python train.py --num_key_value_heads=4 --tie_word_embeddings=true --parallel_block=false --init="normal" --beta2=0.98
Each number is 128 + 24 x the weight over its row's rms, rounded and kept within 0 to 255. Layers, rows and columns count from 0. Numbers have three digits each. The size before them is the row's rms in percent of the matrix's.

# layer 4 attention key, 256x512, rms 0.145, rows 167-191, columns 128-191
099:160124108131139116101133162129146121137120143157096144125106111087125106102127106168125175147113157108083155150114104131125124130091189173148152130139130078143148150111091114120137154106127103
106:136153115128156145113100182177142171160125114131110129138151126116154128104099129108098120161101103121133147127122136112128130164131172154154129116130135132089103124132178153122143146142109119
097:121123152129175107128131123166107144141103139123130134107145101127061136125114142157177103138107125112160109143090140079111105131159130140123110155149134118157134106123151141131128096120139145
086:151178117169161131151113137138157102119146159108130106114125147152128127148126090138131100108111074131080079144105106124118140136176155157152146148119133161071123138141105178147125126133150172
099:128105113130104126148118107154130131098130166111145113128151184149138128150142154116147092163096120151109106098109153158158134123124163110155094123085142150140121146168168061164142112123109125
097:131140163141098134126140090152134124131117143155115139159104132106155113134153129131104100140111160140119133137102133131135132093100087122163167086139159129114113135147139099153121146115148144
097:176124104135143124122137114104086111128104108164123104086144144118123139148085137095121110127168134122129115141136106121146148092130093104137149105168129133149131100124124125155175124134171159
099:162155147122149120142114145089099106168117152119103144156109146163122138172169115115101100113139102105131120134086097147160134114115069099106123134150106175130170096171084157118144165140124150
098:174145150175106132132125123142117201138142114119137112144176067153140190125132180134103129100119121148101112139107120121137098128138103133211153116153139152134122118112091099147133101126105131
099:124074066143150139148074070188106120128129114136096192188078130147120112164110151153125135146088117101138140126118104122094163138104152126131138139139120130118150106095115144128092123113116125
105:091142115134097125165082124163124126145141082155132144155090136137142098172139124125120149138142131120116091196130139170114129146166121101115120119120133180135124123117125105128125161119156118
112:109103111116111124138120130139141131085126124143123119158141130170138132189099124142138122104158117151106116112151104149129166129132098118101090127154140169135131121158116158159166102121119179
102:095102141127164139109136144160132150129150160130128128150110118148175126089127088122114148154145138147151145112150116135111121169156147102158165155103110119132137093139128128143125098087140109
102:131108114126157148073150135105096140117114172139156111132121124123128118104134148131094150151143147175034149113167102164109127087147139127120095131175181125096134134097139146159131067079113159
098:161107117117131119143136096115148135084137130132121149121154094146120146071110130128126126087148133126107123120112127169130155104119210130163120159110123126140101129109159132145109146142095162
100:125140147127139117123116100154146116123134161119071154115162144140113149167153100154153131143069087136150117129117106107135145147119104137155154091138138121120146138091152152120155133135125117
097:125136125097142134101133144128116100161140059141087114105151108130153131140137107143094111151107118110069114126157149144098184095166092152148151114143140115112154130124132127106126137101137115
103:124167116119131088140149071121154125146086130091167143171135141076161142100128141137151161117152140125121131122092119157115131114113122128120112161140135116078149108161141138114168165142087131
096:146145126137136141136153122094173111141114131126076127140125141092132155139090105142168119132189137155102097176112165172086096127154131120121133152161167129089131120129144132112147117133141151
100:144158102115138122115152138146148169138113120146139103115109129118181114130143142119141129175117087124134128172098139118135093107156151112104153141138154117108114136165107141109123119092102125
099:117123125165143140096169104117126130133130124110122153079126089082112143088116144117095137187132123086140144117134122149102108125118171123127150096110135130123130152133141143142121107165133139
097:147151133101161130156137119160122101121152119140128114147090119159123127188115137137136122186147162102112144157089161124112132123118127087125097085095113142145153137111086114137106107095126140
102:157122166128104118111143081156137122123137105114114083120099124153125143115167093132132108138119118166202138137138098140118137119085091136119156126105121119159164113126103118138156105115129133
096:105097120116130182137091129121141136134132128100156132142088117150107146114132165127078105106124119156112131099159145128151125147088162138122148127108130121102153121117109120153108167148147133
095:107144141108138145095145081108128144146101198121121127093101153197118163112128133114128126134148192091120155144116147091121141132115159145128137116091112148164137129106086136160108133111128142
# layer 4 attention query, 512x512, rms 0.153, rows 296-319,360-383, columns 128-191
104:123114114126118123144152122106109177126138117092131110114100130130091162131145110142119111160163136186125105136153138151142128115145123118139135130129086160128104155177120122135128133158159133
116:096152128100090082114121168118103134169142147128198102121119187118114127164118122141119125090126160177105088102126162161135126120110116156114117109180119154128048120162170109102151167163076135
096:086120114106128168119135134142093116150129109131100088132126122172128116092103136155089148141157104100154102108097150123123100170168119146158104131107153128135064126135103169129101137142108100
127:186151123196120143152084141114164117172106107141127116104099137104168102126119127114144145095137166153111171173100119167145137138164122128154125124106139131067121135111113098111028163122142140
098:137128145111083179108133107093097135125115118113139095099090122106121126109115156123123115079116156105159148107119112130108124162159137126102118097124136121127144132140129121118166145142146075
105:139117123154153111169152094170101095169163124123130142142085135132137126163138208105098149135120126117146087147167123088089149119127139116142111152115119127150130116144095068179135124125159136
102:127129146134091125087122111130047122129094147178122131123103087113157186130124096158143146129152154130113129117141087144103088159147109133109100110125120156143123100098136128114115184103130162
103:140115152140142097146120176140156089126140129141153109095120139113109116129058136122138113164127077119131130157088131120108135147087111121119146090114141166106126133126148118100100128117123102
102:124157117141114137113115141140112111145169144106110148109147120110135123140137121124152101152168121137162111169151176091133132070118132144150150102088124130093144113123084117127131122164154096
143:150150154098119136111099082074135098133053168127142151132106146141081087149169076130172116115135133146126141094134113115138100113148125138111127096120116145155125141118111124130167190106113103
121:143135120124105156133123119124097069155142126120102117113110145128181100091114096103145097151141110116137132090067099105114063170120092137118151114165119117187114157136090123131123138092127119
104:123154125104101143173141118113124111154102130129125151131103134138102149110139166161148131125129079135140139111136152135106125094130158107130116120135106123116125105105105126088111117122103116
106:139183169089155146137101176132132117124139125158141136071119121127108122117137098099137138118098110111151109122138138114158121113141120122133131150139126142126173122167157087137100131119119132
114:128147119110165092164144146125125111114194141104126145122084102119132133108147081152153141125120123107122157113131122151123142150095122130103134099108101110136106104152120128127187135124171170
107:114103116103072156133111155111176078142115116094127130162112116123076111130156124111142147124100086121111138137106134124199116101110141106149107170156131157129160122141101077166116103127115116
105:164123122139138190147134137175167148132119141156111125148129142149142119157116118147178115167111129135138137139092121140127070125135143093167119122143134102084136167108135106109146130140143099
118:114134140175123102106080145137148140154150117139135110113121139116139145110065091146131142094128119118114082129147144136070143166131155121105108129086122111117095094142130125114117108128142120
101:126104113114089141111142126111164130100130104103128167153146138104108125124112129133110177143139105129111145120118146100135126181132142104139104111126111165137153145102102118109131103102073143
111:113094108136121189140135140123089159155108110153137126113139065113145092120164194096182148133112126154118095127162123170169153163116111119170139124140134093105142085119146123142158154106124120
114:162138093161099121138157143123096137125148137138134132132154114119135121135106082124097107144173151118159135117134110132100150102162113136128130143135117124037132119159110106080168137146081145
128:092124096171148122167169195136157120145176110159106103114101119087186137161119159163145095085167091103180123147147116118095144142106123127131188147113132096117172095141129124120148056134100146
109:128156150110108138128101096106127119138108173135121095127165171106089108120103113166110116134111132106128159119123161122106130116113144155109106125127152123133128139122125128159133124140103113
147:141138104182144120139120178155165120120163120140158136143127128157171140121114136170111113106143155146143149107110142112082154081117143123136134117124108122141149125105121114117103116133171159
115:122123133148135140162130125139105094153115141151150087110115095181112126126143085138133118127157108147104131162121161157155132157147092126107154137140144162151141101127146194119107147117126109
085:136099150122135130171131120137178109145127130152137118112137136154085128112118160173144140156081147147151103105148137089144137116135153097123112141113135123179127168119133142143126072125140083
102:161093163125127103134174135162127128115139122169098139107088150109130139121126114126107131160147113133109129115088124100084118139106122143156147151143151134125121113089118055149168146165133160
080:154125119091099202102103147158100111147117098077125128172157137191109147118124132134118160095179155152134125134105148144120127119142146102148145112110144104125106156131159186136103145141130127
109:181162138119117152122133131132112122131141148120093144139150174154149132124135120147140132110182125155179105162107126137158091129108101128103127126177115125175143169117106118164138121092162118
079:121114168116090121132125126091169032126135119144126108110163125120112119136123119118171112108127141070171164158173110112096116140111134146132180149074115110129156149118144132154105129144099134
100:128110147125132111161107094173125087129108117135134129122126121051127102114135135100116148127090116125146144102149154120166142131126151140170142115123106110123113103151109133127083121126117128
083:143187155128102159126169107127163126153122136136135153147122156118135119165159135136156103126161145133134113182129115113121135149152118120112122134177150126123157143113147173133117067135159076
102:115151123121159140138108130119155146111157128105113106128092154139118082133088128133131113107118171081168114152121116153132120135097128142095130111114173154123117120096129130110136121113127155
090:176131118110104159095153134165137094154116133105126122127096121130133120124075091182108118093157141151139143116117146078072136125156143116172086114122144133124128113132157118128155117136128154
088:117125110121098149087140159115133139149125158074100096169128125109100107155152119138162109096152147110124122107124112115114116138094140117116128120098092159155144127148120080154146098086092116
116:137155158116080133119121106098116145134145129129125130159143110101169128151105146111145150173164145118179136110096110067133137108100087107105122116153098147145164128145122123149149132119148111
103:164120126121114164134149176136125116138149167091110110132112127120122132105123134124176112127105072106186114176135119096127125119126133156093108117131112117138149133171138143137100126123123157
108:139104115121129164119146151112136128154142151091083144155106096124078147129119108149089111089112114106134164125057105057121139124104139161115171162123103140116113124130155126126159127137125139
101:106116159142129128126141169174118142139109056124151160145079137151109108140167147120133187109144100134110128114107107139130084155130141121150106162111120132088106113093123120079139167094153135
103:099095154153118107116107139165095145126130120091119118124090106117159180129148118083174125142123137129104110115149163092111124150118143139154122122117120109139129103124134149153139111125115087
095:105082137127139160158143098113136138115144117138130142139104101129104116137139134106111144101164130138136116107120108111098064143113109133090132115127156122140173139151116121117128156136117097
107:151110103103126110160064126063121153120171105137089124117133151153092173124148157136105131113130135142087107119115143105111111123091125145113145108141097115113101157190158140113117103103145149
101:138164106120124146147148101160143144106132118122133151118118112144116097126147120096139160087113091173120144089126139099134148142159141130172110094138061116137106123129121114122091154142117115
106:139141171135157111130117127133146120077081138072111155108140201124088092179133157096174105136103131151142122129176130151111116166141095121169092117123113132142124171155169129131142157123098165
100:116136156159160104121125122122135139099102138138120107131129146159081167120139146104115117134148132134087151122123111142131123131116113158093154144139079094141124159122077132169179156110155135
097:090148117152078150123115141122098116189131155205133133087154087123120123118143138132146151130141071100140128107180124128136174175127124137165140117119175145114122138123183155109121128131127145
111:166126106160158123119148134073130131134134116087127139111130148139100185098098104142128121148178167182085125156109135180070149125121133139134170145173146104122163146115135081109096153126127128
128:110120120104103129182144109131126128128103140120120128108137109099146136182159135114167141165126123125160102113156142139130145118107121130139053133110156115116143088136124095134102167111109074
105:113135131128132130164107195151124159131127134118123125175113113113146128127136152117140119159116110097096160126161118112116128123146109180134123116153115115134119122151142185077164146151177152
# layer 4 attention value, 256x512, rms 0.153, rows 128-136, columns 128-191
107:084178121111118121116100081096087103138145154133081097143158148194091108133140100165068144095144091167072146151139140133163129124139154187125129072133116097083072127090116146121121133126105123
112:105114156179120134131111107091138164136121137150120106082115130084119096115142157129132136100158075105115134156112146155121123094106101116104177116149151132153082132128116130188078144131193115
107:127169150131083118115106143124150161124158145133096120120146155107108169129141125114117111136118078153084143119116138145142116151111131143110130135124129102121133106169107145172156088077163115
107:162102098111133142136124096156128128142135156166116143155129129080179169176127154106108159138166114143132148143116108184097132132118169157110126108150083119101132154132110092116112125065119105
101:177105113142140113129109136104138095100118132125147152126078161128131167138147129138108149157165171123084095143149125133167100123088124124077151143092129085095158119131124138148161106134133133
107:118119155128137124129139111108088113143102148134122139061131134110121154134163191116127103162169143079134122145108141120140134128076109125084127121134122137122137091164147105136131144118104091
108:118140129091143134074114136126087106107125118111103097110080121135142141120117126125124136139081159150146150106159144133112135094130116084103134140109142179169133109152132136123136128145106149
108:134136133127130138141139136150141168096112089148147146100070119094161114131118144112161106152142158108109141182095142124099115109163131130152113179115097098105155109139094110089140150095137118
112:164166118115143162138139116089167140154126120143115167130172107137128090111110122099151127136124101117116155107151166105153131179153094107110099169105095105107137096119127143147118141157135162
# layer 4 attention output (transposed), 512x512, rms 0.152, rows 256-264,320-328, columns 128-191
093:139124160126134106117129110074137116141106103145094139112104154109133099158111137135137145142152127112061147167127119127117136130144115131127123114139106200109138145098120115124119105106118112
093:105125080127133138149167101120116134148127149125153154083099096134143126119142109164121124122109115098151120109093160118132118132121109137116129155129116109120109140153133121117133126153088143
094:111142143098094110116157158137123167147139141138137161114108122111155118109129195102102128129132074102119126141188121134127105088145070138140086168135167094130154118111134116148121109149120123
090:092129093135166136139126090133130094114106072163170163125109143180157101109163126099137153115138153149106128089118151132139135081141163133081144136119157158197078098108108132134126115157110107
084:168137121117143123146090130118130127112161140121104115123121106170144096152107102155149148118135128114141138130128121124138128106114171159128091088119126111174151117135168129080123155165084120
086:156136154149089150085105142133181137094147130133085090121178148152154129126110121138093112151157179121176112109151153129120114119116145112160159127157135104119129094157121134144138140197112160
092:166166149134134165104161126135137146145107148101088109128118125115103112121143152137136141116128128131153123122152125120092139129116149133129117118100126121076164147103174106124127134097136115
088:143112139131120113103135183078136125169168122102123137103157140116143145143116129084120158160128068149129123113120104111124140114117168169122114117122129108123116118123117118105147132136106124
088:116199149117127079141128155145160101097105164107114131119112117112112153082115165146147113105136116132115139121111116107119172125104117131131132117122128137142169126133144142129154115121099133
098:155137165117165122089128143114117096150108101150109114093140179159066124126149089110116129152149088182130125152149107128158149113122151153096142103146104098161089077168142098089152141104143115
102:147109122095142138097110124082100147129151096126127163120136130087139135150118137137101143123136123109141128180104098141150144095127107134093104125111160127112123149189140147128140153102177168
103:068114126150112128123080132131085139130133127137069095110137105113195135118093132086126148137113141116151146127111079137135144118172116168090130156154083113130117157127118120110127111117137137
097:132121143153115120141122136130129139119133122133063163148101138070201127142193148140145119127107151095144130114140137146164153144117118113136104133141115141169135112125140127169128138119137167
097:177089108131154163128117098113116108155111156149147156144163143111127122125162112091107119121115146118132109125117106122096112131150101078136157162151145138121151154170105106162131146113133096
103:127163125152106160118089090098136136114100109090101191086139118125084106159125131081113101149150108126149120113131085184142106134161173105113142138150109124118148122135140143105130129142089156
105:121131063088089135121159134177161110110150155148138132138135147154171130140103109154133113193106164123095104161144096130104122112147119110103140141157157175154121149117108136111103150138113111
106:084139124128146166156171121126104136119102124134138149101140120154092125152138156109140113090082105142114098137108128116121110145115116121100115141143092132170180142116146161122121113129129116
104:149126096139125090108098144145148119132117119132113107120170118119108111157056109096128084133175157115184099152100119122145193104097177176167111140144112104200123145119104121121147141111173143